python train.py --n_layer=13 --head_dim=128 --d_mlp=1024 --vocab_size=32000 --activation="swiglu" --norm="rmsnorm" --rope_base=10000.0 --tie_embeddings=true --init_std_o=0.0307 --init_std_up=0.0307 --beta2=0.95 --lr_head=0.00705 --schedule="wsd" --decay_shape="linear" --steps=2714
Each number is 500 + 50 x the weight over its row's rms, rounded and kept within 0 to 999. Layers, rows and columns count from 0. Numbers have three digits each. The size before them is the row's rms in percent of the matrix's.

# down: layer 10 MLP down (transposed), 1024x384, rms 0.115, rows 378-463, columns 48-95
# gate: layer 10 MLP gate, 1024x384, rms 0.136, rows 379-464, columns 48-95
# up: layer 10 MLP up, 1024x384, rms 0.144, rows 379-463, columns 48-95
down378 090:537500505513528472569492545543518426505548446531498547439494545475485611401443509485534494488525432484450426498455382435534644541506474428554512
gate379 099:506544483464532460415382468529447499484475483463446493577414427474504487489548458513407553490460534445582418466503518555501462516465462473505479
up379 102:417495454553503484523326447430547492432532537527452534529542505390468539440532542502568490490564574503470530494445486430454524495407531580454488
down379 099:466445560535518566432501434470629474526509507409552494530506581517451468530487454499545583508410518592468612546493541439477429496634517540493513
gate380 096:558561495480576583593485451509429548493560375510536401570489551412525515548526516480507375519445558412445434482543465510532440461513563528504503
up380 098:532474453588521371555405600520486513516454543458496494423539552528516572443463582429526500541580354440474434556501559501551419529395467564477469
down380 100:475551453458517532537438594532471469438452568550535546481478487437506393586482463396538553509524514501540548495474443498525570476423601571481495
gate381 101:475503544407500514582518508605496513501549494473499425484490455410418533420510539491410445508574470487520458497508484520466508398436546452485478
up381 098:474607532466435588566521430466569505586463474522532402570453512440476430540545474546524469538426447541569531482533576466496496478525430511476515
down381 103:399588517517553484397591434483403550478530448517544535494501432534471529551546372513534528587401486534515559560435577478524483510560543517512484
gate382 105:472509533540514534527405563454548522650480542522442504571474483552514445434460494582442519594474454438427502515502519503525529536424524474513508
up382 103:405511421561570532490441437488530481444462425481512475540474508468476474512554442483537478444534533464514505539528461488582563514435525358512497
down382 106:460455501441469453465511533491534457438411500549463543543457562487507515502510417489505487614473445390431498458537476414485651521466505388447533
gate383 097:455369516453529579504435464393438561546483490460528488524467452512461608468494402498530479501513447519475503510485490496489508534423467594556509
up383 095:559521409517410511497520462417438589461472472490486499522481554509456447530497496359497467452507450501502504575584447488475478531486519473472504
down383 095:482409549564480552468466538570513459532510519462453516549463443432500424466434458480526489421515503471510493534410522483468512442534499458505502
gate384 110:441517434557527465431470566516484424463499480517524503541490399488548465532482531460560518433437518499572494467481554600553529554486459562532454
up384 106:536489457474493511465549507517490499560459447527476456510441508492481531532540527490468507413504531514570478494475458576462388498535526551394443
down384 102:574565518576525464564572509475536431529490447422467511505530562574434536483539519562534510497539562491513481455541368527519511505537448430519432
gate385 107:518450524482603519531437413478516454429475406536528491530535501509481426585408588415504542426450493462451562434480490514520466571482600516467407
up385 103:549484603548493492504497527462512525529515569476506436465590521450511461459431507497481485440459443431458552483526432581418506521438513552473519
down385 104:472424480473481518466510511475565487473515500471517453511535435448533456539551500450520398472603499534526547506519455588445518455514523459469512
gate386 104:448419429472596482524488514516496500364506443467513476474467512498527522539426486458515611491435490489541532508507531472614531454547414443497523
up386 105:582505498491480465455542577533538438516521501510471473478458394494475403476376465539449487441505487480427447486540534462543534518431493560533514
down386 099:540568381533487462436416441503438447472507449579435520469534473534553503449469664443521571476551479355512492553426559487556520490447489542484555
gate387 105:529477510529474387465511490445485447505521469485555514636509470489424495567521584509489539502530521434395574517472458469491365468555472361550514
up387 100:401543502462608577566493421441454549509474468595434467446420408513521518448521448496520558566542579481535465486545565525558589488507502457496513
down387 103:489545538455524430465472489546513509420417519600448484495399518517510480551514469500394509585526486504617411526496501506554471571525541558504547
gate388 106:465587481555471461432439512512487674399536519498402498477384417455552618534532529496494481553549570559435587502429498489480509479437443471565416
up388 101:505549616525518458502455462563642459514440506473470518475461435488478487569538507474512532518468526544531564572532397401505480530502538465513437
down388 104:482492441590551519487508457476500488585485550572496460440446474521469538484478511437546536574514499519517433437528545379460493573516540567515455
gate389 105:562463470490551495508522543547469527455556472558563466531437509453409481539505464455465413502505453540545443529533519470603470564487537497562463
up389 110:381483504454475477452493503473466502664465488466494433478391548530508529535436505488465525415604558516498572469380524488480551560448495477570535
down389 104:504470478472533461503520451448492524503517535561525503494558453410510458500519498436446551477528512443455479413440488519529509546493504532436493
gate390 098:540505439509493461554487491520557535586478472518527459470517475491476423520521483392511492478523516422496477592567481530495440593604546537464590
up390 104:553462459519555507478469503508615504496438527464496406501470544509539402539471483536521490597487551481517557529549485466515499647502464437395534
down390 106:498474445481508507583504566538507432424540484513517541519494432507472451520522489526474389437523494578497553451485524527471494522582572489481414
gate391 101:627518472475500471464431483505484519571553465468465527483466431554540510495493513499457435497508667501525479499506543563400433482467494511487374
up391 104:545612379474438385503446518548531484592465505538527502500457492551528424472405538483489425490516615663541434516508556465450558504536497460538488
down391 103:433494541437582536544511513522548501509616516532504538507485461560559502530520436516540454556453498394508403466563486536638530513546392516606572
gate392 100:559517566553559540531566556500545487475601565585445486453574486555440526544570498523537480518538467593444543397541609355349500547467460447482543
up392 100:509560464470519622528522429563473583477482513467510436518558455540540462564567580522522472519498506580440529433604589456387659572554439557511513
down392 101:458468634486490474637497569525541527541487535527497549500494468353547530505479496526514498519468493530501466468605499516466489500540516417507483
gate393 078:593512537476550532432510485564551555482540565404475570532560552462574543514555522567496494494451549485455455508448598556546480463515523505575464
up393 112:522561451523478494390505473589478633467574619500442490507470539390549606605520506464419582527551487468507526403507525480492470489595561519492446
down393 094:488581439467360473410458444600494511393559518450457399582503479448455468475482575514495516528464490491414507555495519540479508521537492516473506
gate394 100:430587479464543512513483496492489437406439512472553416536545454520493438436478521564465398430510455537458485437435530439461493527554530458504449
up394 097:455438473422414524588453457412506530462523469505548492479524476546494454608450482500556587529531436506528531492427478477503475470499471506521412
down394 102:540475502409476417547556499544506424448454474473508505532478444484442564449578514620511504484457556490433532499507545489522504462455574450545539
gate395 102:442458482395431419477374424572436512420483499401466573495476554480440540483488508564528537479511614464554446652502445479475589414460430526526536
up395 101:462536539430459573443447490480503439418532524568490507477546543473512476535475389538439430520507458524490527419579458477582536505472510401452568
down395 104:493438465500577483510401487502540456574518375532448473488511457483527432458488470488475434517510529490562453567476520494527485509497572552477534
gate396 099:434497552460473514553420524563497562542526559470560463544504544408561556504457470518547612551525493506450492527531562589425537513518513503514501
up396 100:496485507522441484441358545483482500609547581583559487511524575516466570383577557579482497394581487538526371487473485525523503455508556561446434
down396 103:482476450460484490433613497536483420557513439523464489534485587519489492507432475565472519465518521593585462566556454444437524498468559486511515
gate397 105:391512421506496497502543500448486573455497462481481538455443584503426391473477423577494448421495541513504503517577483518541534443587407465434475
up397 100:486361552494548443448475549511505658554420533462483486499487581441513587489426576590460414400495474580557521466503442436562519530539524521520375
down397 103:456569603493456458592460530426508581561463381495468366575508476525431536422473526515496517451410521480493413585453588464526418565575516532583521
gate398 094:467552563411523491520538505500487517455434550400474505498553436512518503481529490545518501483477570420498551521395576506513499384399498435491579
up398 098:413488512479455473582543481522440501478479504406442531519580465474523501567452516592481480455437616521551511607470574547471568500550434500486516
down398 094:499497557472456523536612448456508447447520488497481503536545479480632442610488515548517484433520522631520524624478564445505553435530474486497488
gate399 090:531526428526463504486534467457496488494493543547484468492504514434484540380496575443469564458476526512585556401451422454416539481444463536543561
up399 103:578554405473515463578485460510434482521526478544581407535422445501461494404449447558516443510525589524437403461493492490488491503511468507547458
down399 095:500603455423431570450476445484493501534527439475409531535433569535475577453520498510445569587467555550404548426548500441449513486491485358502471
gate400 098:439540433532451463497581513525525529497561419617500443467559479504431573458458566426467466417480449457545506521489492514538497449512549532471466
up400 095:520566511544461575444538567465499499486485556527432595505549532492518543494467595512503547499508417531649498507604508441526566446537554506471440
down400 097:414522512458559501383412404524526619486428478487611522432466440505473534540535516455510517499454526476527509450464473490564467559551453518473462
gate401 098:504540460551473510472547575496427487467605489487442527474514563505534471545566571606421478532549441496468524506520485406499603595358458554554500
up401 103:475503424529453582446531515462513453463463580582494521488452464402485502510490437465493515520602419550407539503531494512578548527457448563548446
down401 101:510472539451549461534470603481463443493443486483515550452541462564497560537492497468466457507442417558452486400568502541550513544506544482505425
gate402 105:544462538389490444461479360564529560462492516536509550515494557537515461454503479528582445537513522460400490541560518586544491470438493554411449
up402 101:403396511506612539513507532517444417509547625412487485405455439429588615569473512435463542459517466520542593487488414486466549498446550560437489
down402 105:488469488404462549479598606492597461488586500560440526510543445444518492552513517399404523417502491552503595467524365536528510464514522513524459
gate403 098:509601528535552490504621550571553487432598466559468436486475457485541595531488545523490466427390485426527452406569426484482515437531387484572516
up403 097:554619511444491420521551466544554485553523478441407498450492517446393539507565534394542555520506613460528458606546508552473539504569528446473536
down403 096:493495461462507469473440428410403457563455592617492428445537465427580552482519559562442596531512458398529444514441468504472496537572546556494521
gate404 099:500500576523428450590517603483536494383419535507496536564570493522438479522556567527545537435431476446496484532595551535486430454531491484495433
up404 106:515575494484538483535563507569467527541459527551444593496483490530560558561459437437578492517466554567480405471455517494402548535543469408499556
down404 100:443544452502607458452494498513499441477562497495537559497496497483445472495503486449470466427521470420462579526495599486629487577448532418570461
gate405 104:552559498474485494466529480408431525513443557532510485458495577500504475475498526425463545407512543587520454432608608487513516586481543539520499
up405 101:526357540473474506464481485471589493470462459479467536510444443493497500462425446484546492535529492405517531421484393433480478516490487451577555
down405 097:578462519496436505489521512455497483461512438483465384419522491456461498584510501547409526462510536517518524507492405487602538592507546605522483
gate406 094:539540454461431457594455500577407433507490459518482517537536568487392499521495528559493519549506485464482416525561609549488539554503518513427504
up406 093:471550485449418463458504490475468440478505506464554466519531458606582505478503375528491493494485419509497523519471600509499489409511431586418573
down406 095:435460546536487507601487480569504481500441524425555550437466517576564507480490510480430538481465510422490472508453525509533471494453579507529473
gate407 094:565474482514487490519450485589525508492528514574568462424524455564585464482545486489460531456448458536541403531558535518466613460492448440485489
up407 099:489585491462558572442523538491528485557378459497542562466454526432519584528472516520507569560491487498465463521548509433464513514475419590540465
down407 101:473529476517536572470534496514506519552522503460563378486493521448490513485494564522552505515457559479499436491450515489531502447446479487483464
gate408 110:501575483448521477545441476497443507441606484548558454517451478548524488591560452433484460527546531507528491521466522552494555618456525492536502
up408 112:496429545479573535520522511563464496507539583430458554568467471415497527534533465496549452567405512569407536469473406491540516502467498529506550
down408 108:506590475502508479493546534514536392452576608427584472458465575540483538604437453537579453518559520517510534423520507497524522510577479495433519
gate409 101:535551384516504505501508456576464360472580508592507521518503557471565438525555541559483615456541571472466500511585615450542567522558446462473494
up409 098:392484497571537402604446452402465491460490519503462579564550471533567455538517554451437579514524499522571502455490453494517426463575553406571458
down409 099:535452509620467489455500525529492482452522543594436464514585411548519549434583502474488546512537522556577486496492508460447569527502551598489482
gate410 098:472431510455442489420418601539549519495467561517535607510466496516532523548540505469413534478555515529550547556531454425549461510516510551479534
up410 096:471487479564514517484463478581463529534509508492432566481411465652498507473462500451583413464481525427626482392434557434559457473503521587470567
down410 098:560545549398477487486548495502530516495517497552581438507468515538520477417516497597539578432488559491503507562365479541496408480513453571455476
gate411 103:461575553563510515535488568431532583550463571501496555509522503540458445500486466491537441439484517435456518529559498469429470378481508434524491
up411 103:504538472516530548551566526486411529383623486523411575558569598498575555504537521450439519461495471594424567460433468477602552573526467567474431
down411 103:490506431570473505542571524580469518598579509549577473553518566395539551435494509459511393563438459539607442486514488448534389412532518500634535
gate412 108:571472511498444556518483491520438420494426475523494483600533550448494452582477553511470420541504553458553366533441536496539439552337559469566474
up412 102:502490509592477429489512457470509505479555499521530496464511417547476436481493401492488561434503487573447611457493490483468545533543389499547485
down412 109:478506405514508553506502469520557529503452553509579454441425595560400511479452582508506460504515429441537515556440473475480536476478472617556490
gate413 101:499498473383517471497506512533529465508496473441476567386494584542478422483455528501445542531580453473477483427514552449477551531544575471594500
up413 097:538497593436514502483471523419525504554386441486480534470501613571494454473454404494542570533427519467568451537512402505450426450520563589325436
down413 097:489513516578602429483549476505576435474482515562522560533520529487563539397381497526486526504561589563409541511588445474520543490567523504500496
gate414 098:501442476544439553448559563525529481476543482522548526549591495530440502574491512536478505433531454502540429533411488433461485419513549503565456
up414 100:450494479536472483548598444625447540419505534508503502453369461524488432529563420539525592460479524457547491535473423446463513555566546447526502
down414 095:523480488611455442492467466505505476526423387459513526489527579561472428506484431483510567523525465548612456549528391543556518534488531493480454
gate415 100:459621427513499458559505518519539412537509559496501595484534481442488571587483499489488477513557525569531517477399472529470449546595468527524386
up415 101:542516519512519579382505501525412615580505458523527480503580519453458561445524513595566432519456453486514456445567562540567442488440480500497554
down415 106:503573539489548485505483520512461489501506416462544557549535517476494519502459496499539412594513498553496595575398454604389444397476457563449451
gate416 094:491427406527571467543494565503494453443464532462490543559564448580565538446514626488504454474514477402462559482458561476532497494543497506425487
up416 092:508511531330499441523409459502569469517435553363411440382469559508576456486503458445546527482481547521411366472437474435508494468514520520533449
down416 097:469514557537520466502427478546386516522515493497525475448497540439360522481456434587466505521467556396490523465484499591454447433512513482532516
gate417 101:487510529530517503495517554565476557448560528423534596617465466431601483404508463524482541522530527505523534495487462583556547517605399415444524
up417 105:449562448491460501502464555501522448500532614501532506542504507446527564434486537499519522474459535492462418480570553493502524491438561403524520
down417 110:523495409423467528414464517536516522536481429461469477552562518559500522456525466466465512493473530541450469483500498559555560448502526468551490
gate418 094:413446445464529476466474455510568428437461525563550485533440409556510514555523519551443415493459492628569539520520484452471581443525570442542489
up418 096:533543516479526457472499416545513530490451454469488521434490573490453484517497663464467566363391530518465542527534532561519535507417535426457509
down418 095:510496491518568561483522447453490481461494479548622458465550371542508542530532468552513476523499525513510523477509435512492503537570489553474559
gate419 086:580581534584501567492493495494490509494512546448451578454501475518526531416546456505474561513522481513451485476525498515477528488529548474532526
up419 110:525489516502558516543514456457486476521531501512525524474471573485587497469464639523509473508527455468477475418546516385491505464387568461462513
down419 093:532465468500523506462477515506436566588450459507505534474497484523530507543464486444440504564568501498511443414531484537575370511537464566509450
gate420 094:568481540452455569546396512510448551512502635574389457482490486485460582519448493478499505585525469504426506469490455472545485558562516556479515
up420 087:531538455539475600534379516514577468471540606454467494561563596591433513562481543459492537483530508526489573588365520465544474477454525489460546
down420 094:530496543506370559615523522636580495557490638541367394514480469525486536663451513419451463532593542507536534462516490470566476498515543520498471
gate421 105:525492541485588479556512346587544566512523435421519514458548491513468460504514489523447424523488513444544517537524444512421494559365473529526502
up421 107:534419452499584451423525527588514430548469509452585623501508524377501633470557574609367529416530492467478479483470585481509511550450516460427478
down421 103:430461591604511423561401539474480635427571515413546499488487425568440493569455462528447525465539505498479456512510519531516580360407558474518554
gate422 104:510487554574566427426431474549400448473456461611485445505572454472434472478515411501495444606460531573536505521550421519446478522423486487499435
up422 105:531399555503490569553562511516527512561485537546484530567455417452511435489472439603483501602469489461553617473476489560563502550480556494561538
down422 097:523472507521403538560514472494552524501469562476442505573505514577475575516442494512557468424493489379519576520474463500514499487506521459404527
gate423 099:492489560608478540455511580529487526511454503563450521576507502515471430593457436471478429517436441555513516421422496491486585528488555444481409
up423 101:550517503510477462528532519533490453535497479486509535518590425608519414536531522516362433567518402527438473425559458500479522433517452543463551
down423 101:493501473439499530546532497527504497572462436399628560493585504447509557623436601475468596485405472600478497526530470562504457403519491488449524
gate424 100:497479468501460476477371531519533582529493576500477586501551411477529531561536571423462474461562551468547503441506560525515555542580513516481497
up424 105:461557533476500423501519490462544485462529454467615440578528546495466521546454431566511509522445464487393411484489513455472510434501414514537432
down424 104:472495600537585555485568511565408508540419478520570503568471434531439479399518541464502492431503446444485586515509611505444551458569473581505505
gate425 096:538512549485577531471511462495449523509540505497579413327537513480470535544556579502469571445533572481554487415524458401527492486497507541504447
up425 094:474516547520481448599460429517489454494524432535447487490498500441463437478484508452405449512527451491491494498488475490506428419456485476509530
down425 101:511396483505499438527558467525530448528508536430402525463497508438582469553527535545574383457474480426440386485604513442424534574473533515547533
gate426 101:561538529480569483537579485494463554578559519511481461515515440565471503453498428540418521511482456416529502541506491414535570555504483469538452
up426 101:468448425454477516507440419467510519481434501508515599531469538610489505530540436447500471508471389429446584593494480518556585531558443564550464
down426 101:477524521501538429505552570452466439614405536503435503501511482532487585455514473514571575589523429486465520474584511508537546435484493568547457
gate427 099:529378498502553448544511474549499429565536561509466426474454525464475512547532523433529517492506501440470521641519483413494456510422411504518432
up427 105:485445530554515544477492388533413450466514513500373477531512479533476477490536497404491482546550468489532486529474545425548430502431527496525493
down427 103:471549524563499483556503539527474506429528449518553514418543527470434517566483497561502491537515423429449487524427508514541451430520576483524484
gate428 100:471535488510478575530510457453497440473484444518428555511544452480424577429456538422533472490480554436428480512511406461464456517470541509510492
up428 099:545514472513486525511491490539550493445459501478458571554425481583515527514536496573500592501598466430420490520542486541509495428450480551554500
down428 098:514499484511384499480487484503501504466541549531525474469469405619530603533540490464376613458442529521536469529462497490487475407487567502440484
gate429 096:593435480481453512380462568500461502538454489506568401460504544495556473562581553535450458454539493504544434468495463530607527482516508544493525
up429 098:481431573600478513493404486495556511493454470483540456533519477501479366530449517564506487525596530605454475462512474441560463478477536501445565
down429 095:519558428558517502465487489513563526587564566522525475504525502589477491460541543466487485497460507571442552505430457504464468439455506510535472
gate430 102:499529447548492481475399502433497505613607471488510536508482565448445471502529539501525468486552385521523519477474482497554541536436541447483417
up430 099:498495458538529537455438510570439528434499542420502471505511458537466525550489546492451467455443412470434654487490504474589526500508509593535488
down430 103:508537427534485533458409501498522524499442489455532376475428442499485545472481591519468403589599537598524553527488522459474525593486442489473512
gate431 094:494462468441449498500503461486443482472519452490540450518448526393492579477542503520555503604498473423452553569578509491514547437455559587493491
up431 097:572526588472388495611558582581531498491431448469495512581547504490469501459576499537454507459520562526456451447411436492543517503492497418495493
down431 092:441427453495507550475538464522514358491497537593402492407517494468449477500513383515518489519427454564482513539458514426453543516628424394493452
gate432 104:488545471500513488495491560493512502562551402555444569460518459474580484494421448484497559490507529567540573471500436557553430502437429536579551
up432 106:523497510517483535427486596551557475628513448479503413475504558489490594461517535508391521503492489534483451443461507557422487482599531534452477
down432 102:523489482540509453462436388560397397560564429496480456463541505408574401484403398519359451445518443459429509582482515420411445441390572515514547
gate433 102:478527491499506472514561483530388554475560518470504468491603470535544509495497391434435511579536556495558559490520558358498552522505545425446499
up433 100:493467480498487446478474440480436555487500479497474499582616539420497477411481445486478428501496471508511393592519568468404540607459456504522514
down433 105:552470503466496508520469384509504519575514485590494544546580521499443462435512499471580532538445526573590516476494384547406444413571501544440475
gate434 099:457547480547517473541541458520444487574584496587552531438509513412458390422504482488424483521554477459459515469552461525464534505475611512549477
up434 100:499542459518561558490498517441444413527571548545469489470428465509486499518451579442491519526626494480470597473465449531402536496469572488493501
down434 109:492504484491510508467547436546436452472498571465484509490535475495513571408503559564480540485480444528533519554388430539473482470463491559421552
gate435 103:520478516504452527474409444449507414469435616576463556463546496454482429477451418415547489533552490525506427460599410502493516469544455469450606
up435 102:471502508540433538489473446474543337602462510550502504424520424589509435515524507450481570480458523552537495480502437469429455565526419433565561
down435 102:490490368396517508564493592439497428415584508583474518489472511462519525604443513493480572390509456469487536561387503502408506542476481574515523
gate436 105:456574488461547607518584471517487542531479512433491566564539492602538455534558448486475469587486464440515522519489461466509547410527507487457580
up436 101:578577531514566531498605431509488532502510544566485535419552506498415605518503493458574477446522520472525519486531448573482519426486404440425499
down436 099:525483513553483557462575438493532506454440582544492517532535533494544513490562582499439498474480528593472529472514483519465489492535598527522430
gate437 098:544581559478478508540505389447537542505594476499506495399547539486468577553469433561498548521401497557513473520521592518547511493553565497519488
up437 103:480472559566527476462464443449632470460448452426469475488573497454478464433433528423499446484506535546557519430550549591435491474444403457499509
down437 103:589500467394517484494508441614453452478455567572611501519479435500501465546504545472477454466514436356456461494533495436512456466453540504407494
gate438 094:571507522540577592465504493510502480477482491535385471526464633511453523514485476504432459548503465550578553497578609530516491536412566545519504
up438 091:489420541511462437503561577617433561513520546402574487549535496481446490512519462421504473480523472500557492504517469497434500550508510537527538
down438 092:520519509518496539479496352598557474491442506447580499559371524475580490497531509492508439556462568386547613494550481515517479483467472433465529
gate439 100:489468550561564464583453432474534488441492523536526525545391478472467508487560372517445567578466540510503468483549551455492433493486521585535509
up439 108:564474554530466467412529547518439486445591474602518525439613430503520535534507451485484529524443571505602512427530499430512463571485642477628473
down439 101:452494500485442555469512523500576455588529448464523486388434472520445467479478652589547562472542513623456457505517508416584482541454532544498398
gate440 103:430487454530587512585452516398577431369534517531456587417475463535510472489556546480464405600488487417572512536560441489557434563511488441462485
up440 101:593511531476385520500460511535551501552458433499558495520514514371529349464575458532460395493516383510494549503511531483583508540594419545456506
down440 103:569492497443414435488582555598493508559471554507550489426412431553502498473448578518410542468532517542458559504533531496478436465397484507546523
gate441 101:592478513552509598440446479573551462521490476558377463506470389585459591462512430558486494530550422530452560516470496550416530625496470578533538
up441 105:549448470448572460533496511410517447530449532484551624517534526497541380498523496524504523481484462451463519532458541485447459493457612523494501
down441 094:625590519532474585471529490523525510540463484500469523484621477513458385437520448503441667502524516509446446498538503543510475542395441484542425
gate442 125:439518513494471465537450480403496523497478530494614497458542482601448461567534534478473484526518528550563515582483508487519621502535559550504559
up442 121:593492561552533497531508503442540462498574594545465473474510508476502486510583517528426435478485513463503486501486422491518507473506535537550395
down442 107:491476470509444473495470428487552496525473565452555471490426520625504451447501576502522492543489587527556600522509523498489519454472462512592578
gate443 101:511512466524478537509521566511451488517529475431503497596549417548461594493487510590576499481525477490491446426451567540459553521554484489384493
up443 099:488515517606424496464527495472488520591493566459511494515569550526393515552537524520484519451465423493514458554476526429450446407499519506411429
down443 102:531561427562597537560473549499522566523518446503396572449475520535533560543481499512455457593567598449514573552451469387497534468553439473447489
gate444 103:460509561475470487496456467518431471479462569536551387441429461468527545460557583446410514587475472516495430429452468457425458524447484559423402
up444 099:499469319634387477493437445531584518446543421411443419453377472522536464481534549534544609534478508472539515378525474468487413497389528518517522
down444 096:544522466488535510460499484550530514445541579515568499485574450464537455594532576607566491520462468510566494415520452453495476439467403540470554
gate445 104:587438453428516493502480482525483546483502514544466561508506542557586481601509496469495419461453493552495503522391514417434457479561504466475491
up445 101:534535540619505437536577485635391479459531493406451492534486504574579583546510529465568414516567515524514504517513509519500552547447583550451476
down445 106:538401540572546566451472581546543511510364530626570512553477513466559501487605451542474518412549579568499420487487473403445479570545541442494471
gate446 100:507463501536513494453466583598436505520549546548465615493514448405435526419511469485483510481469495524499527462554551498466538518437548447493439
up446 101:461516500499464535523469573498383474458536521603490540515493470493544512512469557529415523451530576495530573554562542489535492463475534378535515
down446 097:537534482530530526448472510407481517507484455505621532510492558400547513451523502575412423510460420503427444524574512500541495467491546499536475
gate447 106:499520472488515499470514497489533481550468536535543584500484410407536488527554485525438485551517495513518460524393469643502629553555524487562468
up447 109:473573562586466523586500517433456446447431452542549435407560471472375497415562521550431536521531473448390510457500477541410545532514429479523508
down447 108:488508421567506464554497555538442527553372463516552545364489419445574465398445488498516407481513519448525525434507467486478528496590426548561531
gate448 097:495543548546377416509507605609580568496480508510517537430554493559549512468417485479477464465488569553479574495522450551494452552533520502558601
up448 099:480463517532552491530494474517471487558531534586503569540493474415568481548472385491549508592597479502362445567495487547609452586403513547439482
down448 106:513521482509556487576575452432478462577533517498567382589453496436526447398415467529478531493415487456528479405625547502603486473465560536538394
gate449 103:543442442537631540549452491561442512479521467498462696538504536436541462484526474365450502445572399511491430463480448502581524451448444447471456
up449 098:497543529507553501598443449540501621535484480537493489564488467558560497518510558532560518596538518518488455530535545579521526590534394493574379
down449 099:559560431493486573446471530622477416461538528445431577522492519461499469438503530501445449437575433504500444553531484494606460496454491477525434
gate450 100:420492496537467360493478457573528494378488503510592498509475501445492500523485531500456499576485559480528419477572582511404413524467483518532450
up450 098:518517482483540433427484503418490659456428565550613538612502476543455556450487525483487533483480529526461532378455480474452473587471515570374414
down450 105:548494445443538464581544515518501496549485449511455521478449529489495526523527545482555529465471520493505508529496525470419401511556447432634458
gate451 096:407637561484694544521480493501530486530431497515514486435530529493457480527464514540447446541423426579481535531421482490497440544488607483576473
up451 102:484463482503460455468478497594514596491572412520437573458505568474417457525490523455504422516526466463478462498534488545469509485525510453509374
down451 098:589511443521494480392569483482528397526581560473432601455422412496467479491641560460557485479589473486501493478483508542505467542429545456493494
gate452 091:431512465457499495456378543500537481424507470489448514486474493423478465558566525369478453404502550528522480571455494567519490545461508468484465
up452 094:550539429455481503538495533585498468471557426579490509415521546492483483511535562479436466540552537515542502473445529531448497463530446503482501
down452 092:476411501483474484486527453504471504519511526471557485604492455498524384581505395528460540527611423485581500512560514534453532465471539525475502
gate453 094:488593454464579468485456589468580517468499449502585383509519611496469460450511566457497388503527582472575496515497525499498587604444516532607464
up453 101:518579409433496551524456494560542562446485457536499478635566536482388472551490506505557472424520504471529483555421543448467480537474474532477480
down453 101:538523565502480475538504496576571506583472405520591476506464442399542533532498511496535496480466530428499502509521467421456567471501444523595547
gate454 098:521554609510616464542436442555478412535525488488510477454478445452471483515473512501510512540477491549490508547480564515527502407476526572516473
up454 102:485578555505555540457502617544540551418469589495520459492558472494481493400605477519559451474414401475489475513407534537495521487407501494530558
down454 105:460487452488495442524426461448440423555644524482579512493488473500491468475561432537482576471533548436518500488556482474487631479526506501524494
gate455 111:314509537494404513502550517464462528471442572516502497456450512499525435522468541487411414441485433472487449520514460441455457455534467416485575
up455 116:579415565467589526512502494547509458540559484505476474467504559493521591486462489584547499527470499465450506489574515556498501461496508492532425
down455 117:575536490561504519558442491502456559517486548524573474502544506449515477563504516498515503577463485489571490499540593501546603523469520510511459
gate456 105:549456540499549505427510568345483473594498512505604454478461440460407466483524511425459510445491439486481543448495459472523536506636524427482479
up456 104:515473541385406485423458541535549571510539634537501425526447576594518422544597478472521514490449467459472514484493564547441465469494487501506503
down456 100:627519557524487462549489543444547559510552472616520460509450557509547475552579529477469523494448481502465459601491371457540523442419550468531400
gate457 100:414442498526534482489556500545459465449610473471504471473511518475488497497469598619523398472395577458486511491464617592498530542398525531544502
up457 103:459524465461380534524540584526437500476476455526468492524442502588506495523562347500454532558469390515519423497506454455469607380509576434460443
down457 106:487537636549468509413505387433531439497479516503508542554506520454446564504487550499405529515524511532459511523500458540546465585526392573430607
gate458 098:534464593542422436527434506390482529525564519535494486534511484524485544505570519467415474573451564457490576568492484437544529500542502495489451
up458 100:386512492493530494341474536594555438400564516537540570536485475494517457535543507480604441457511465528510542442539456515469458482473527393504524
down458 104:499491452519499463483500499522505461555598546446494489476501432544461516538511449480599525484412562550489551495581497498458599402392546500556376
gate459 101:490520570584507450537475526494517498553543465611528526487460534450512427458581396493511448567536496526536478474472581535610463480569412455430562
up459 102:568498502540510472501486464442607562467561455515586561482586509516508579531449535498506486426437517537603493538476499594446573424370480523478536
down459 100:521594411558542474440473399459509446515504529514511543598497464510465482489438433535487510472550512445522528451486442444477485492502449494526544
gate460 095:500536558469510488522572488495508528536504428470595445528509487469443526482470524483455505536484522500447543568432414521589426546473468461516365
up460 094:509483525551495468546510468525499580555450608586454400510515541594546516522539448463493498414579511625503534524533452505451474465492472497559517
down460 098:331476486538401576495532511472414571444497460536448503509574484496437476504448569433506471495626474504528519618614556534466469470381482487466572
gate461 095:536473444470525635601448469436479517524568529490437496431545488482426444495482526433533412494527446438514485536554515579429502480406589356538530
up461 096:481652433477451472452500559540555568466540509442456411478456516585492581499513494436408535487478559444468518458439425468496468501408471393531435
down461 100:522470529517501458440498581511465476488437438531511528525426526495501548342507547560492493562595523570577574460394529472448450436485492491489590
gate462 093:565610473444472515370512539512579461542547448520481538492419571462524500446549480488435417448437504498501474468413391521389536372323480559571540
up462 093:447494470474446470463496578423490520570537524529647553518414509358579540515421478395562575556521461482518562479458580521426582505545499457459485
down462 097:399506527501514443424579562445568460525486489580573429512512512489531444576449527509477524467477451606562445478553469611520455557431539419593455
gate463 114:550501477473554483628472509487433509486558526449541518495536572580521560505526494584462419426478555454521558509447470563519442463432473532490472
up463 090:525516532508531601399504541505527444549367580455457538574501471508502604516501552547462474530465492452485505535425492462537581444507548502460521
down463 101:569497510457415594532481525525514473439543547512513557428604487518539509519433536535492493369515544521548428498440574459561465456531489550486519
gate464 095:501534456455623439492467499508535499631591519516492534512511536523489471478511564561480520505499575493424425528452557522475514550486498533599503